{
  "n_layer": 15,
  "activation": "tanh_gelu",
  "beta1": 0.9,
  "grad_clip": 1.0,
  "steps": 10898
}
Each number is 128 + 24 x the weight over the matrix's rms, rounded and kept within 0 to 255. Layers, rows and columns count from 0.

# layer 5 MLP down (transposed), 2048x256, rms 0.0547, rows 1139-1191, columns 0-63
[[119 146 133 142 138 117 181 136 151 130 135 161 111  89 150 160 115 121  93 127 148 125 118 163  98 116 139 119 106 102 166 121 141 136 133 100 174 147 170 132 112 131 131 165  76 153  84 118 114 148 109 107 182  95 121 150 146 144 151 138 132 110 140 119]
 [ 98 121 120 160 110 119 136 122 141 126 127 156 159 143 129 122 137  69 127 108 123 146 140 155 137  67 135 141 122 140 146 106 109 114 105 122  70  85 132 108 100  95 111 112 112 151  75 105 156 112 105 138 123 100 145 145 106 123 148 131 122 144  90 135]
 [113 140 128 154 132 101 118 135  97 102  96 113 124 143 163  84 122 134 122 143 143 153 106 115 129 132 122 112 124 107 131 132 120 177 103 114 110 102 120  73 137 140 154 143 157 133 108 103 101  95 108 156 121 144 151 112 134 134 147 167  96 141 140 123]
 [ 85 129 137 133 126 130 103 138 127 133 148 132 150 121 154  85 111 154 122 164 112 132  68 137 156 146  93 114 125 120 178 125 118 114 133 169 141 141 128 138 133 123 125 146 145 100 118  83 155 175 116 150 144 119 139  90  79 117 105 153 139 143 132 169]
 [153 115 105 176 131 116 113 135 147  95 158 102 119 102 120 168 144 169 148 104 126 127 112  67 177 109  80 107  92 130 122 166 151 122  98 123 124 142 123 123 145 140 140 160 123 169 126 155 127  91 112 117 101 138  94  98 147  83 115 142 100 165 162 122]
 [162 157  85 151 112 136 133 142 110 108 122 118 142 147 150 115 128 131 115 123 145 112 123 133 115 148 113 128 112 102 128 156 101 123 131 142 136 147 140 140 133 147 144  89 142 130 122 123 137 162 107  88 113 127 126 126 129 148 145 113  65 130  79  99]
 [154 123 112 108 118 142 129 107 143 216 152 144 107 164 123 143 132  99 121 120 128 124 184 106 143  94 115 164 144 147 100 136 135  88 143 109 143 135 117 118 145 142  94 106 148 139 138 126 102 111 110 152  86 135 155 140 103 109 168 188 113 137 124  99]
 [106 127 106 140 180 123 144 102 114 149 111 119 159 110 142 125 103 110 124 131 147 117 122  83 156 113 195 104 152 147 178 138  94 132  95 159 166 120 121 141 109 119 132  77 126 167 134 131 105 103 122 116 149 105 128 141 188 128 152 158 113 143 175 119]
 [ 99 102 146 110 104 144 134 122 137 147 153 152 134 131 144 149 152 151 119 154 113 134 112 103 148 105 113  79 177 112 119 143 149 112 113 139 115  98 133 111  94  94 144 140 127 172 129 154 104 105 127 175 104 114 164 101  82 135 134 110 123 134 132 101]
 [150 133 168 171 164 157 132 123 100 141 127 121  95 170 121 105 131 117 115 103 150 125 169 103 132  94 136 175 164 149 170 125 123 126 114 173 159 116 151 131 166 141  95 123 109 153 121 121  97  99 166  77 163 128 134 151 105 138 133 140  99 138 158 160]
 [143 172 132 125 149 131  92 118  99 117 163 134 117 114 133 109 133 165 110 107 117 112 138  89 144 149 114 135 135 155 154 136 100 118 116 159 126 101 118 120 119 130 126 150 105 155 124 157 119 140 117 154 142 125 133 169  78 140  75 122 120 157 122 136]
 [147 126 127 138 139 143  78 109 132 141 145 117 138 140 127  79 177  96 138 140  97 107 186 140 136 132 163  82 163 124 109 124 121  91 149 124 124 114 141 170 119 153 124 136 125 124 133 130 114 121 110 136 110 119 110 148 109 144 128 138 134 105 115  91]
 [141 147 156 132 135 104  97 158 128 164 134 125 115 136 138  93 114  86 134 127 168 115 132 133 112 137 153 108 140 113 128 153 158 108 115  99 132 151 148 135 149 152 122 128 125 133  89 143  86 113 111 148 164  78 127 150 128  92 152 120 133 113 138  94]
 [144 156 102 144 113 128  85 192 101  86 135  97 112 113  89 171 138 137 128 104 119 133 122 138  72 130 146 106 117 108 122 124 102 123 139 109 112 112 142 151 173 110 135 109  94 119 124 163 146 165 171 138 159 144  76 122 171 168 135 160 147 115 145 125]
 [165 127 122 111 107 131 148 149 117  74 176 138 127 114 149 121 124 129 144 175 134 170 166 164 159  77 120 120  91 115 113  99 141 110 114  92 147 135 109 149 105 191 188 149 119 147 122 162 131 136 135 161  88 111  81 114 137  99 144 120 121 134  99 112]
 [130 102 119 121 137 116 117 144 168  91 141 121 147 104 142 116 101  98  91 125 122 113 124  89  76 140 100  99 101 103 165 123 109  80 135 113 123 146 127 152 122 118  89 128 130 115 103 134 135 102 164 108 157 170 152 117 156 126 178 105  87 134 131 146]
 [ 89 138 110 129 143  90 119 130 105 146 122  67 126  94 114 146 120 135 158 155 161 112 128 158 106 109 132 151 193 109 145 169 142 153 147 168 149 119 112 169 147 104 137 119  94 139 103 135 159 126 123 165 134 101 124 166 162 153 133 119 156 142 109 124]
 [132  77 171 153 101 167 124 111 101 137 122 141 143 161 133 114 163 186 159 124 143 157 113 124  91 114  99 141  88  71 134 117  78 132  99 150  99 105 125 151 140 158  86 160 131 123 116  58  86 101  81 133  82 114 125 121  73 108  91 133 129 107  89  90]
 [187 110 141  84  95 142 137 143  84 104 110 113 106 131  71 110 103 155 110 128  82 156 139  93 121 154 143 149 120 143 137 148 125  95 158 128 121 172 118 147 160 151 117 173  96 118 152 141  87 119 159 106  98 128 169 122 190 149 137 185 162 192 119 106]
 [130 139 121 175 146 118 165 141 146 186 110 127 102 182 145 152 128 158 130 143 155 150 147 164 118  96 148 147 158  81 144  97 112 134 123 102 137 100 133 114 166 115 126 105 137 144 119 117 136 167 129  94 129 102 121 156  79 135  86 100 112 177  91  84]
 [120 140 131 101 144 132 141 153 120 147 130 160 138  88 105 149 137 143 156 146 149 151 130 121 130 131 142 160 136 131 142 112 129 141  94 134 118 133 139 162 103 134  97 129 130 136 110 132 110 114 114 135 149 106 137 128 124 112 137  77 158 137 119 137]
 [135 142  96 135 128 145 128 117 163 120 133  85 116 128 145 104 129 141 109  85 169 120 110 138 142 131 111 131 148 142 140  91 167 190 100 124 159 165  78  96  74 138 123 119 122 158 135 135 167 125 145 144 137 118 125 145 128 113 124 127 119 143 116 141]
 [102  88 117 144 170 109 184 119 122  93 135 198 138 140 130 139 145 156 127 156 105 129 130 117 120 131 158 128 161 137 149 106 106 105  93 148 161 123 109 128  98 116 109 119 128  73  49 133 165 167 121 116  94 155 124 138 157 130  85 170 103 126 134 163]
 [129 146 122 110 133 129 153 107 125 147 151 113 130 115 153  99  93  89 138 125 141 119 148 178 148 143 128 103 131 166  88 117 174  78 105 114 154 127 132  80 131 145 142 157 142  93 140 140 162  86  90 106 126 125  90 140 177 140  70 115 109 110  80 137]
 [132 124 136 129 121 132 122 141 109 137 179 125  63 105 132 138 132 144 142 160 158  79  78  90 136 138  94 141 182 117 110 174 112 118 115 150 111 116 143 162 157 151 114 127 103 173 135 189 165 159 130 164 152 167 141  72  96 177 141 113 124 157 129  96]
 [147 119 149 101 157 114 118 131 119 157 112  97 122 145 114 121 136 148 114 142 130 218 100 123 151 120 111 131 147 127 153  96  95  90  97 152 121 124 147 117 117  82 147 125 104 143 133  91  52 109 141 179 113 107 116 159 107 144 120 125 130  93 123  93]
 [173 139 100 123 146 115 117 134 105 124 152 124 132 158 121 124 120  75 118 118 111 131 126 117 148 163 151 119 132 107 107 138 113 110 107 126 145 108  78 185 112 138 146 143 153 131  90  97 134 142 130 112 135 120  92 104 141 121 183 116 102 120 154 152]
 [124 102 154 138 119 150 168 116 140 139 103 100 139 158  83 142 133 148 135  98 145 114 182 129 179 123 136 139 102 121 164 120 114 115  89 180  75 143  90 145 125 155 109  96 108 132 156 141 163 119 124  77 103 128 117 124 130 154  69 132 142  85 101 148]
 [146 133 149 130 156 111 163 156  97 154 137 119 123 144 113 143  85 157 136 153 116 118 136 134 125 117 150 123 139 161 125  93 104 169 113 153 129 114 149 113  99 125 181 149 132 119 132  81 150 106 108 126 174 131 152 184  92  83 104 137 130 160 142 134]
 [123 100 152 146  79 119 141 134 159 135 126 160 107 146 109 133 103 125 123 124 118 141 114  99  78 159 122 124 158 118 138 133 140 107 123 166 113 152 119 125 144 127  92 159 129 148 132 166 108 148 155 127  99  70 139 138 110 138  74 113  78 114 162 135]
 [124 164 125 148 130 125  78 159 122 119 147 144 148 135  91 129 185 179 144 103 142 128 128 113 149 116  92  83 111 111 134 133 141 146 148 136 134 155 136 118 150 108 126 104 149 158 147 139  88 117 117 150 149 135 118 119 113 147 128 131 114 122 149 128]
 [165 126 104 107 125 154 131 105  96 104  96  97 122 134 175 127 143 117 145 142  78 115 142 152 145 162  98 138 120 134  87 140 179 150 112 133 116 112 126 146 136 122 153 171 125 139 114 130 138 131 143 100 160 131 136 109  88 175 127 146 135  78 124 148]
 [142 148 123  83 129 166 103 129 112 135 135 100 107 146 111 144 117 113 152 153 135 164 132 116 147 172 166 123 119 134 110 112 152 108 117 147 142 174 116 141 133 126 114 138 140  94 143 150 114 137 121 133 175 168  97 103 111 147 110 134 134 103 139 145]
 [131 104 160  88  91 164 116 124 144 118 134 141 107 131  72 130  73 129 167 132 125 130 141 156 157 100 117 169 157 105 173 149 112 121 144 160 109 101 137 149 115 111 119 118 130 101 117 131 142  93 110 112 128 141 134 159 108 125 107 104  86 148 111 153]
 [125 124 142 113 127 156 113  90 140 176 138 111 102 111 117 134 140 121 151 107 159 154 107 131 122 105 116 184 121 125 168 112 122 114 145 164 136 134  88  86 113 121  98 129 120 135 121 105 126  84  86 126 124 151 154  99 106 160 160 119 140 128  81 140]
 [ 76  93  77 138 134 129 126 166 108 111 149 114 118 144 127 101 114 179 126 152 136  79 147 118 120 117 137 131 106 108 120 106  97 109 120 146 144 127 121 170 115 127 126 135 120 119 136 100 152 149 129 131  88 143 147 163 141  89 171 113 105 127  96 118]
 [120 133 136 130 121 147 109 137 108 115 121 122 135 167 142 139 129 179 107 130 129 139 133 137 144 106  96 136 118 114 166 108 137 139 162 128 144  99  95  98 125 105 118 109 116 130 145 108 103 156 130 124 136 131 152 107 103  94 136 103 112 139 138 165]
 [ 77 136 143 121 112  98  91 131  76 135 120 138 131 122 133 107 136 140 122 150 116 159  97 111 129 102 138 151 134  86 112 145 132 101  89  88 128 142 152 164 138  74 175  99 145 100 107 122 150 126 141 128 168 113 181 119  98 120 103 109 110 140 137 140]
 [159  95 189 152 144 174 146 104 121 117 144 127  80 107 104 155 131 154 133 133 142 114 164 101 132 116 164 165 142 132 144 213  99 154 137 133 150 150  77 126  92 136  69 124 109 160 133 128 109 125 116 129 147 123 116 152 122  56 107  78 176 120 175 109]
 [117 147 136 135  94  97 135 154 137 133  90 124 110 148 127 128  89 118 143 101 195  99 119 154  70 156  98 129 103 125 149 142 117 104 106 109 161 116 144 120 148 123  95 152 108 124 119 131  99 148 134 161 120 143  94 125  82 175 120 149 107  79 188 164]
 [127 110 129 155 147 159 136 145 158 148 126 120 138 119 148 107  92 147 115 134 124 130  78 135 143 108 119 122 145 133  84 104 181 134 125 134  96  97  93 104 161  53 163 146 141 136 113 102 114 143 115 139 156 106 166 101 135 124 137 149 149 125 138 140]
 [143 169 128 138 106 151 104 141 107  85 131 136  97 135 174 109 166 152 133  78  99 161 140 162 118 143 132  88 168 131 132 143 127 165 140 135 127  87 130  98 145  85 187 134 128 108  91 135 141 102 122 113 115 120  77 128 107 113 125 148 132 147 107 131]
 [129 151 141 132  95 127 114 135 124 108 105  89 129 171 156 150 136  85 141 130 149 130 139 102 148 112 139 145 110  90  86 122 144 144 105 145 133  84 110 125 139 127 101 166  96 112 137 126 154 101 110  92 100 109 165 119 130 133 183 141 122 122 120 111]
 [ 98 136 146 119 131 123 117 139 141 135 129  90 129 117 142 133 126  94 117 156  95 132 169 120 133 155 164  90 107 117 127 118 118 142 129 135  88 185 108 127 124 160 114  80 121 158  95 141 140 117 106  95 117 162 118 149  97 172 127 142 105 136 126 159]
 [148 100 113 107  61 107  92 121 135 126  76 108 139 117 146 137 154 114 168 126 120 107 118 136  73  87 160 137 152 112 136 144 101 119 132 137 133 116 120 131 172 100 135 167 127 146 124 123 143 157 173  72  84 142 104 124 152 158 117 165 142 167 123 136]
 [121  87 111 116  82 103 122  93 131 106 128 166  72 129 139 103  95 115 102 150  84 167 127 172 126 115 151  95 150  95 166 123 123 138 138 153 147 105 122 141 109 129 172 125 160 151 109 151 152 123 163 142 124  73 134 157 137 109 129 178 170 148 116 137]
 [133 110 112 150 108 129 113 143 101 143 119 147 128  91 136 117 158 116 125  81 117 114 130 136 153 161 137 139 122 114 147  96 133 142 105 120 111 128 129 126 120  98 129 107 147 104 125 156 111 132 152  89 182 146 155 173 148 149 111 134 105 142 144 132]
 [168  87 148 113 120 118  75  93  78 170 145 138 141 147 129 150 123 117 128 142 129 111 129 129 126 125 109 168 156  97 127 139 139 145 123 157 154 193 119 134 106  91 118 132 172 125 115 143 104 187  90  96 168  99  99 128 108 105  96 143 126 153 115 128]
 [127 132 152  98  68 108 152 114 138 139 135 142 139 138 120 112 136 148 149 158  86 145 130 139 121 126 154 136 133  95 160 140 133 106 138 142 130  99 142 157 129 115  97 134 100 109 133 137 114 131  97 122 139 160 167 138  91 127 112 129  77 113 152 106]
 [112 101 150 117 108 104  94 154 139  91 112 160 114 151 141 145 110 104 127 122 111 158 155 104  86 150 131 139 143 164 131 141 129 114 131 152 151 120 121 141 114 121 135 102 127 168 147 147  96 134  61 113 119 118  97 141 189 154 167 146 122 102 110  90]
 [155  98 119 128 137 118 116 104 123 127 158 130  96 132 107 109 149 113 122 154 157 160 105 125 106 167 138 169 109 125 103 107 122 150 127 120 128 114 133 108 161 101 113 104 131 116 152 158 128 146 100 111 126 162 122 121 105 181  59 160 119 124 148 132]
 [117 102 183 106 162 134 161  77 145 128 145 115 113 124  99 146 108 149 144  82 144 103 134 148 121 147 117 110  81 102  97 117 139 123 127 164 141 134 109 158 150  88 138 108 123 129 116 152 166 115 124  75 102 117  82 135  97 116 127 128 127 115 160 184]
 [113 102 152 146 173  87 121 139 124 159 116 151 123  97 152  80 134 169 103  96 166 130 124 117 123 118 101 145 158 128 108 123 159 163 104 114 127 160 120 151 148 152 146 128 113 136 127 113 103 133 161 112 124 110 109 144 106 129 158 140 160 129 127  87]]
# layer 5 MLP up, 2048x256, rms 0.0546, rows 1140-1191, columns 0-63
[[142 110 130 113  99 147 148 139 127 135 158 122 120 132  97 130 114 164 115 131 164  98  99 124 118 164 119 131 130 103 120 168 137 147 151 137 136 160  94 152 161 145 149 182 146 134 175 116 122 110 145 135 110 123 140 117 138 118 168 107 142 136 173  92]
 [181 151 155  99 136 148 157 110 164 155 162 166 145 116 103  96  85 157 148 196 113 139 115 156 125 117 112 138 118 111  93 165 103 136 130  76 140 126 148 131  93 145 116  82 136 100 164 115 108 117 123 147 143 114 137  92 136 125 103 109 165 143 147 120]
 [106 129  74 173  82  77 147 124 154 150  76 127 123  82 129 111 105 140 112 150 142 154 130 134  99 123  92 121 114 101 158 166 122 104 123 128 108 132 143 145 129 176 115 103 143 117 148 142 120 111  98 118 163 135 162 171 170 125 141 145 111 142  80 141]
 [148 122  67 140 115 145 124 104 133 118 115 132 143  97 136 122 134 146 161 120 119 106 137 117  96 141 138 116 141  84 134 125 112 108 150 134  92 114 119 108 159 162 128 111 177  96 144 120 110 131  92 129 147 116 138 112 154 135 159 117 103 132 119 102]
 [123 120 161 133  98 108  99 143 137 129 133 128  89 140 112 138 120 161 163 155 149  96 174 114 151 160 152 111  98 144 108 103 178 160 134 109 170 128 104 142 122 113 134 182 128 141 148 130 150 139 141 142 103 132 139 144 117 128 105 133 133 130 160 136]
 [101 131 112 102 121 135  89  97 122 119 134 135 147  82  96 122 124 163 144 101 140 144 130 144 156 139 114 162 133 164 166 109  80 113 166 115 157 112 148 106 112 189 127  99 123  71 128 121 158 158 142 165 112 109 120 123 160 110 134  94 139 181 109 125]
 [189 133 116 108 114 108 126 130 133 117 143 157 127 135 121 140 123 136 163  82 134 122 127 160 109 140 165 137 145 134 127 138 146 135 150 109  82 107 166 130 133 150 128 150 154 107 157 118 160 138 141 118 127 124 133 116 140 148 112  83 153 165 143 112]
 [135 148  91  98 147 127 122 115 108 136 126 129 153 117 168  89 120  94 138 117  88 140 139 133 140  93 203 149 113 135 123 149 115 140 139 145 126 119 142  87  95 156 124 138 150 111 118 178 135  82 111 129 114 120 146 157 167 123 154  84 138 112 117 145]
 [156 121  95 145 109  85 149 139 178  83 134 103 149 120 197 145 141  73 145 132 138 122  82 154 113 109 128 136 152 118 125 112 137 114 135  85  76 112 150 130 127 151 112 113 131 147 103 104 159 115 138 166 142 128  94  90 111 141 124  94 135 111 133  76]
 [126 125 135 136 167 163 149 146 121  97 110 120  96 131 148 112 137 128 138 157  92 142 145 132 144 114 129 127 131 125 176 106 132 116  78 146 132 144 106 110 131 131 125 146 129 154 141  98 115  96 149 148  95  73 128 147 138 125 125 131  82 161  96  97]
 [140 121 145 166 114 123 158 154 106 113 132 156 114 110 142 142 112 162 125  84 163 162 109 102 164 156 116 132 139 132 153 178 141 133  82 118  94 119 131 121 137  94 115 151 133 108 118 114  86 123  94 137 133  98 117 127 107 139 112  96 108 140 127 160]
 [108 152 106 141 138 104 135  81 151 101  88 142 102 145 158 159 137 144 117  92 121 171  71 100 124 176 118  97 169 148 150 149  63 126 128 129 115 126 148 111 104 102 106 113 117 162 127 153 143 120 108 161 130 142 126 111 112 137 146 117 145 123 145 107]
 [153  97 112 146 182  76 154  92 113 168 127 166 116 110 134 137 116 138 137 112 139 111 139  91 130 146 138 154 164 143 129 156 114 118 130 108  88 128 115 103 117 141  73 110 136 132  96 110 110  89 111  93 132  90 112 114 138 110 141  91  86 111 144  98]
 [154  98 136 204 172 108 105 139 119 160 136 134 138 104  87 138 131 123 125 116 127 146 111 102 146 128 122 157  97 142 145 132  90 116 124 160 131 135 131 158 151 139  95 137 137  92 158  83 136 140 118 143 151 132 141 124 164 169 120 117 130 144 116  92]
 [151 161 118 112 141 120 122 132 148 146 156 180  99  97 144 136 103 175  90 105 182 162  96  96  90 111 140 153 133 120 128 131 110 132 104  93 125 105 143 120 138 134  81 134 175 146 127 112 128 113 150 167 127  93 134 123 164 104 126 122  75 135 141 103]
 [127 142 157 120 173 154 116 127 144 127  97 137 163  97 158  88  73 153 155  76 125  77 165 113 117 189 149 138  60 119 146 119 150 132  87 148 125 129 120 121 122 123 137 153 153 136 144 144 158 125  98 186 151 128 175 125 124 127 149 141 122 127  93 136]
 [129 135 156 113  91 141 136  86 134 117 114 140 148  87 191 153 149 151 181  84 156 114 126 118 149 121  90 172 158  97 156 122 145 138 126 111 132 118 114 116  95 142 105  89 125 127 133 111 138  90 120 148 107 130 129 112 152 155 113 124 190 112 131  94]
 [146 155 128 133 148 119 138 121 134 113 113 143 143 118 116 119  93 135 120 139 124 129 159 133 143 163 131 128 106  90 170 140 138  96 116 101 124 151 123 187  94 139 150 106 124  91 145 160 119 102 146 125 112 149 130 135 172 154 148 125 172 126 125 101]
 [109 123 143 119 109 140 130 118 103 122 130 138 101  95 151 133 120  81 126 147 143 106 133 108 150 123 100 141 141 131 119 141 141 131 113 112 104 123 104 152 149 130 161 163 153 109 137 118 137  56 126 149 141 137 141 143 158 132 119 133 172 149 166 147]
 [151 112 148 127 112 113  53 115 106  88  92 106 149 101  85 158 119 163 165 145 156 172 104 159 152 129 141 148  96 159 129 111 110 170  92 128 138 132 172 135 105 130 106 104 152 144 157 120 142 116 119 134 131 103 122 128 165  86 131  91 130 131 113 125]
 [118 138 102 162 166 125 152 174 105 124 110 122 129 121 108 115 171 143 137 104 103 125 144 133 124 110  96 131 130  86  76 157 140 166 128 151  97 120 100 130 111 118 109 134 129 117  98 137 160 101 134 132 150 140 161 135 125 124 169 147  89  84 130 134]
 [177 176 131 156 111 144 133 131 121 156 131 123 121 128 126 122 131 105 141 109 116 141 121 134 142 157 114 100 119 125  89 156 112 169 154  97  72 114 162 113 138 132 149 127 128 169 164 156  98 110 135 159 135  97 133 108 110 134 142 105 182 182 161 135]
 [144  82 132 131 134 131 153 110 125 150 120 132 118 126 120  76 100 123 153 141 151 170 136 115 111 166 133 157 131 111 157 132  82 108 165 105 113 141 157 128 117 126 120 147 153 112 147 124 148 116 144 121 154 113 113 160 193 131 138 117 103 135 127 133]
 [141 149 199 115 132 137 123  96 128 101 131 135 114  97 122  88 111 103 146 100 116 140 100 142 139 125 110 142  98 140  91 140 122 171 128 178 119 118 135 138 132 185 114 138 160 109 147 165 137 146 113 105 107 120 178 117 155 129 149 149 124 139 111 110]
 [146 135 124 162 120 141 137  65 132 111 136 128 119 140 161 139  96 131 143  96 161 134 138 165 112 151 128 137 142 103 125 135 108 157 121 178 115 163 145 161 110  97 119 144 162 146 155 126 112  96 153 144 117 103 111 162 109 164 149 112  97  97 105 140]
 [117 117 105 154 112 120 146  95 122 129 163 102 114 119 153  79 108 121  94 158 154 131 145 103 132 131 114 146 104  63 109 149 131 101 121 114 130 124 145 158 138 112 151 138 140 115 155 120 133 108  71  85 131 144 125 171 154 126 133 138 151 143 101 137]
 [137 147 165 147 130 136 165  93 121 134 125 171 148 110 147 126 135 115 135 150 135 104 102 160 135 145 140 126 118 111 120 143 139  91 156 105 109 139 130 136 122 168 102 130 111 109 118 151 101 103 102 156 105 173 152 128 129 124 152 139 136 136 115  89]
 [174 132 154 133 153 126 104 103 143 147 134 123 139 139 121 102 126 135 153 114 109 135 137 147 120 132 155 153  92 143 155 143 127 122 129 128 164 171 134 144 146 144 113  85 125  95 133 115 135 149 126 173 136 132 179  45 141 159 141 107 108 136 115 137]
 [126 142 128 151 158 137 121 103 131 145  90 118 121 138 148  99 160 117 135 160 169 103 133 128 135 116 118 166 108 134  98  68 131 126 138 146 189 148 178 130 101 157 149 126 121  65 147 147 121 149 101 112 157 160 153 136 151 119 144 139 126 152 124 152]
 [160 117 128 115  82 138 165 145  95 108 112 101 139 133 106 103 109 123 167 111 131 164  91 127 113 105 141 134 105 133 140 155 132 116 179 112 116 117 138 113 121 125 135 144 137  96 116 104 160  97 107 126 130 169 156 140 156 138 111 101  77 194 128 129]
 [102 131 188 114 141  92 120  87 145 136 117 193 138 101 170 130 128 112 134 197 115 122 108  95 111 142 154 156 157 138 144 173 135 158 106 169  94 158 118 144 110 138  96 112 134 125 138 111 110 116 142 173 107 127 155 127 153 132 118 128  64 157 124 119]
 [ 80 174 105 116 131 130 171 112 144 137 137 159 137 145 137 119 145 134  98 104 137 129 123 175 119 154 130 122  66 109 136 179 154 112 139 133 154 158 133 133 126 130  88 111 127 129 129 145 132 118 100 160 100 135 144 147 187 111 132  97 122 151 123  89]
 [162 143 161 128 166 140 104 120 164 173  62 104 132 129 172 133 128 188 108  76 144 138  80 145 146 181 148 145 158 124 120 160 108 121 125 141 137 167 152 139 118 116  77 131 162 106 148 156 115 135 101 122 129  91 150  90 129 114 145 156 127 142 128 140]
 [146 142 100  95 104 123 136 172 145  72 120 176 191 143  82 132 127 126  84 132 122 110 173 156 141 121 120  92  94 122 145 143 104 142 103  73 121 134 125 140 135 120 145 126 124 134 132 125 136  86 117 164 122 141 139 131 137 138 123  94 103 130 165 104]
 [161 130 140 133  96  92 153 136 161 110  76 130 157 178  92 122  75 133 151 147 123 105 135 141 145 149 155 134 111 119 120 159 175  99 126 100 141 123 133 137  81 127 109 145 160 142 143 147 138 114 146 218 110 136 135 116 140 117 119  97 110  98 179  75]
 [111 105 156 147 133 102 136 120 140 106 154 139 170 146 108 134 107 101  94 133 104  96  97 103  98 131 174 115 133  93 132 131 119 133 135 163 125 145 142 134 113 175 130  89 119 135 118 114 120 116 142 168  96 154 137 133  90 120 143  92 121 142  92 125]
 [113 101 111 136 102 143 139 145 140 129 102 145  96 110 133 120 148 162 100 131 142 157  90  91 135 173 124 123 152 140 154 149 125  96  81 127 133 150 136 109 107 137 137  87 134 133 169 127 155 116 177  93 100 120 106 180 156 122 132 136 134 112 109 108]
 [106 134 120 178 172 120 116 124 133 125 118 155 139 139  76  66 128 137 151 139  93  78 133 123 109 123 145 148 146 134 145 111 149 181  94 127 150 140 171 129 120  84 137  98 126 100 193 104 158 111 132 158 153 121 165 155 150 167 116 124 137 154 102 142]
 [112 114 117 102 129 142 112 108 114 119 158 134 103 153  89 121 130 130 146 129 114 133 134 143 127 120 122  84 110 108 122 109 122 112 154 134 144 146 181 179 138 127 150  95 130 117 168 104 152 136 111 136 121 168 136 129 125 109 139 143 124 160 121 151]
 [127 158 128  90 125 105 125 127 133  99 120 149 114 138 115  99 125  91 138 138 123 147 168 138 104 118 131 117 117 111 149 155  86 138 182 143 134 166 119 107 112 180 130 111 138 138 111 186 107 104 139 203 101 145  99 144 149 118 147 107 130 122 151 112]
 [ 82 134 131 119 112 121 139 145 133 142 134 170 132 107 115 146  90 103 166  92 141 112 116 123 116 131 161 111 113 102 122 140 124 139 151 149 101 154 111 106 116 139  95 144 133 113 115 158 133  82 140  88 115 134 107 153 132  89 136  98 165 113 141 133]
 [102 144 137 135 122 129 122 105 165 113 117 164 146 125 142 141  84 129 141 122  79 108 169 128 151 168 138 102  86  85  98 124 140 136 106 151 124 133 161 129 131 129 134 118 142 117 177 133 113 141 115 189 139 150 122  88 109 133 161 107 171 123 136 120]
 [136 117 116 127 152 126 147 104 146 131 113  91 145 138 170 151 154 167 130 123 142 151 120 113 152 191 101 147 131 105 106 119 162 104 138 152 108 159 140 189 127 171 117 120 174  96 118 151 141 127 155 127 117 133 135 123 143 163 172 115 138 177  67 100]
 [123 126 125 114 141 128 121 147 122 152 145 119 113 114 122 129 139 162 168 154 131 136  95 118 126 137 183 141 112 116 134 155 131 135 133 102 122 136 132 131 123 156 127 138 152 102 160 101 115 116 152 122  83 147 152  88 128 150 118 123 117 136 186 118]
 [152 122  88 135 151 162 135 123 136 115 103 135 111  90 121 137 114 154 129 160 108 142 128 133 162 134 105 149  95  95 132 131 150 123 149  91 121 120 140 121 118 156 137 110 166 135 149 150 125 125 129 129 120 156 142 121 140 129 165 141 165 129 154 104]
 [131  93 151 118 153  71 162 118 158 124 142 107 125 124 103  55 123 158 156 136 135 132 120 122 140 188 123 137  86 144 130 186 165 143 129 161  92 155 127 136 124 121 126 156 131  89 104 160 141 106 144 137 142 124 157 125 154 144 115 118 122 164  93 123]
 [134 172 108 125 120  81 142 136 146 158  72 149 123 146 133 132 153 135 116 142 150 114 134 171 174 155 160  87 169 109 148 106 126 183  85 179 155 155 119 104 111 119  71 135 145 126 160 111 128 132  93 118  93  79 135  99  78 136 168 108 154 151 119 132]
 [107 136 128 193 121 145 114 117 136 118 139 106 106 102  94 139 147 144 136 130 150 142 135 140 186 116  64 131 106  97 120 133 139 112 108 126 116 101 159 147 116 130 148 105 144  96 137 155 124 162 103 114 105 133 119 100 125 172 110 115  77 126 153  92]
 [154 140 131 122 129 152 119 104 166 157 120 133 115  89 128 113 137 163 147 139 143 167  99 149 101 121 148 158 133 121 137 158 105 125 169 128 165 123 161 112 112 181 153 167 149 127 152 131 138  45 148 126 112 136 165 130 109 104 132 141 137 153 132 151]
 [ 94 162 154 148 151 132 114 108 144 173 145 126 122 100 146 103 112 129 104 209 168 121 138 136 142 126 108 124 117 103 149 149 120 147 119 122 121 121 114 121 131 115 146 172 178 133 152 150 122 144 164 102 102 127 146 127 182 109 129 119 119 173 131 109]
 [149 145 148 110 139 114 136 120 162  78 106 128 143 112 119 112 168 114 104 179 150 134 169 117 142 141 155 131 146  83 152 100 135 147 115 113  78 109 137 100 111 133 135 134 126 138 116 149 142 106 130 144 131 130 118 109 119 111 103 113 153 106 141 116]
 [118 133 123 136 104 146 157 125 124 105 114 116 147 126 144 147 105  95 164 141 125  98 150 102 146 160 143 122 124  72 146 109  98 120 153  95 122 135 144 140 128 174 128 140 119 123 125 104 130 162 101 137 163 148 138 123 119 167 126 110 100  90 150 101]]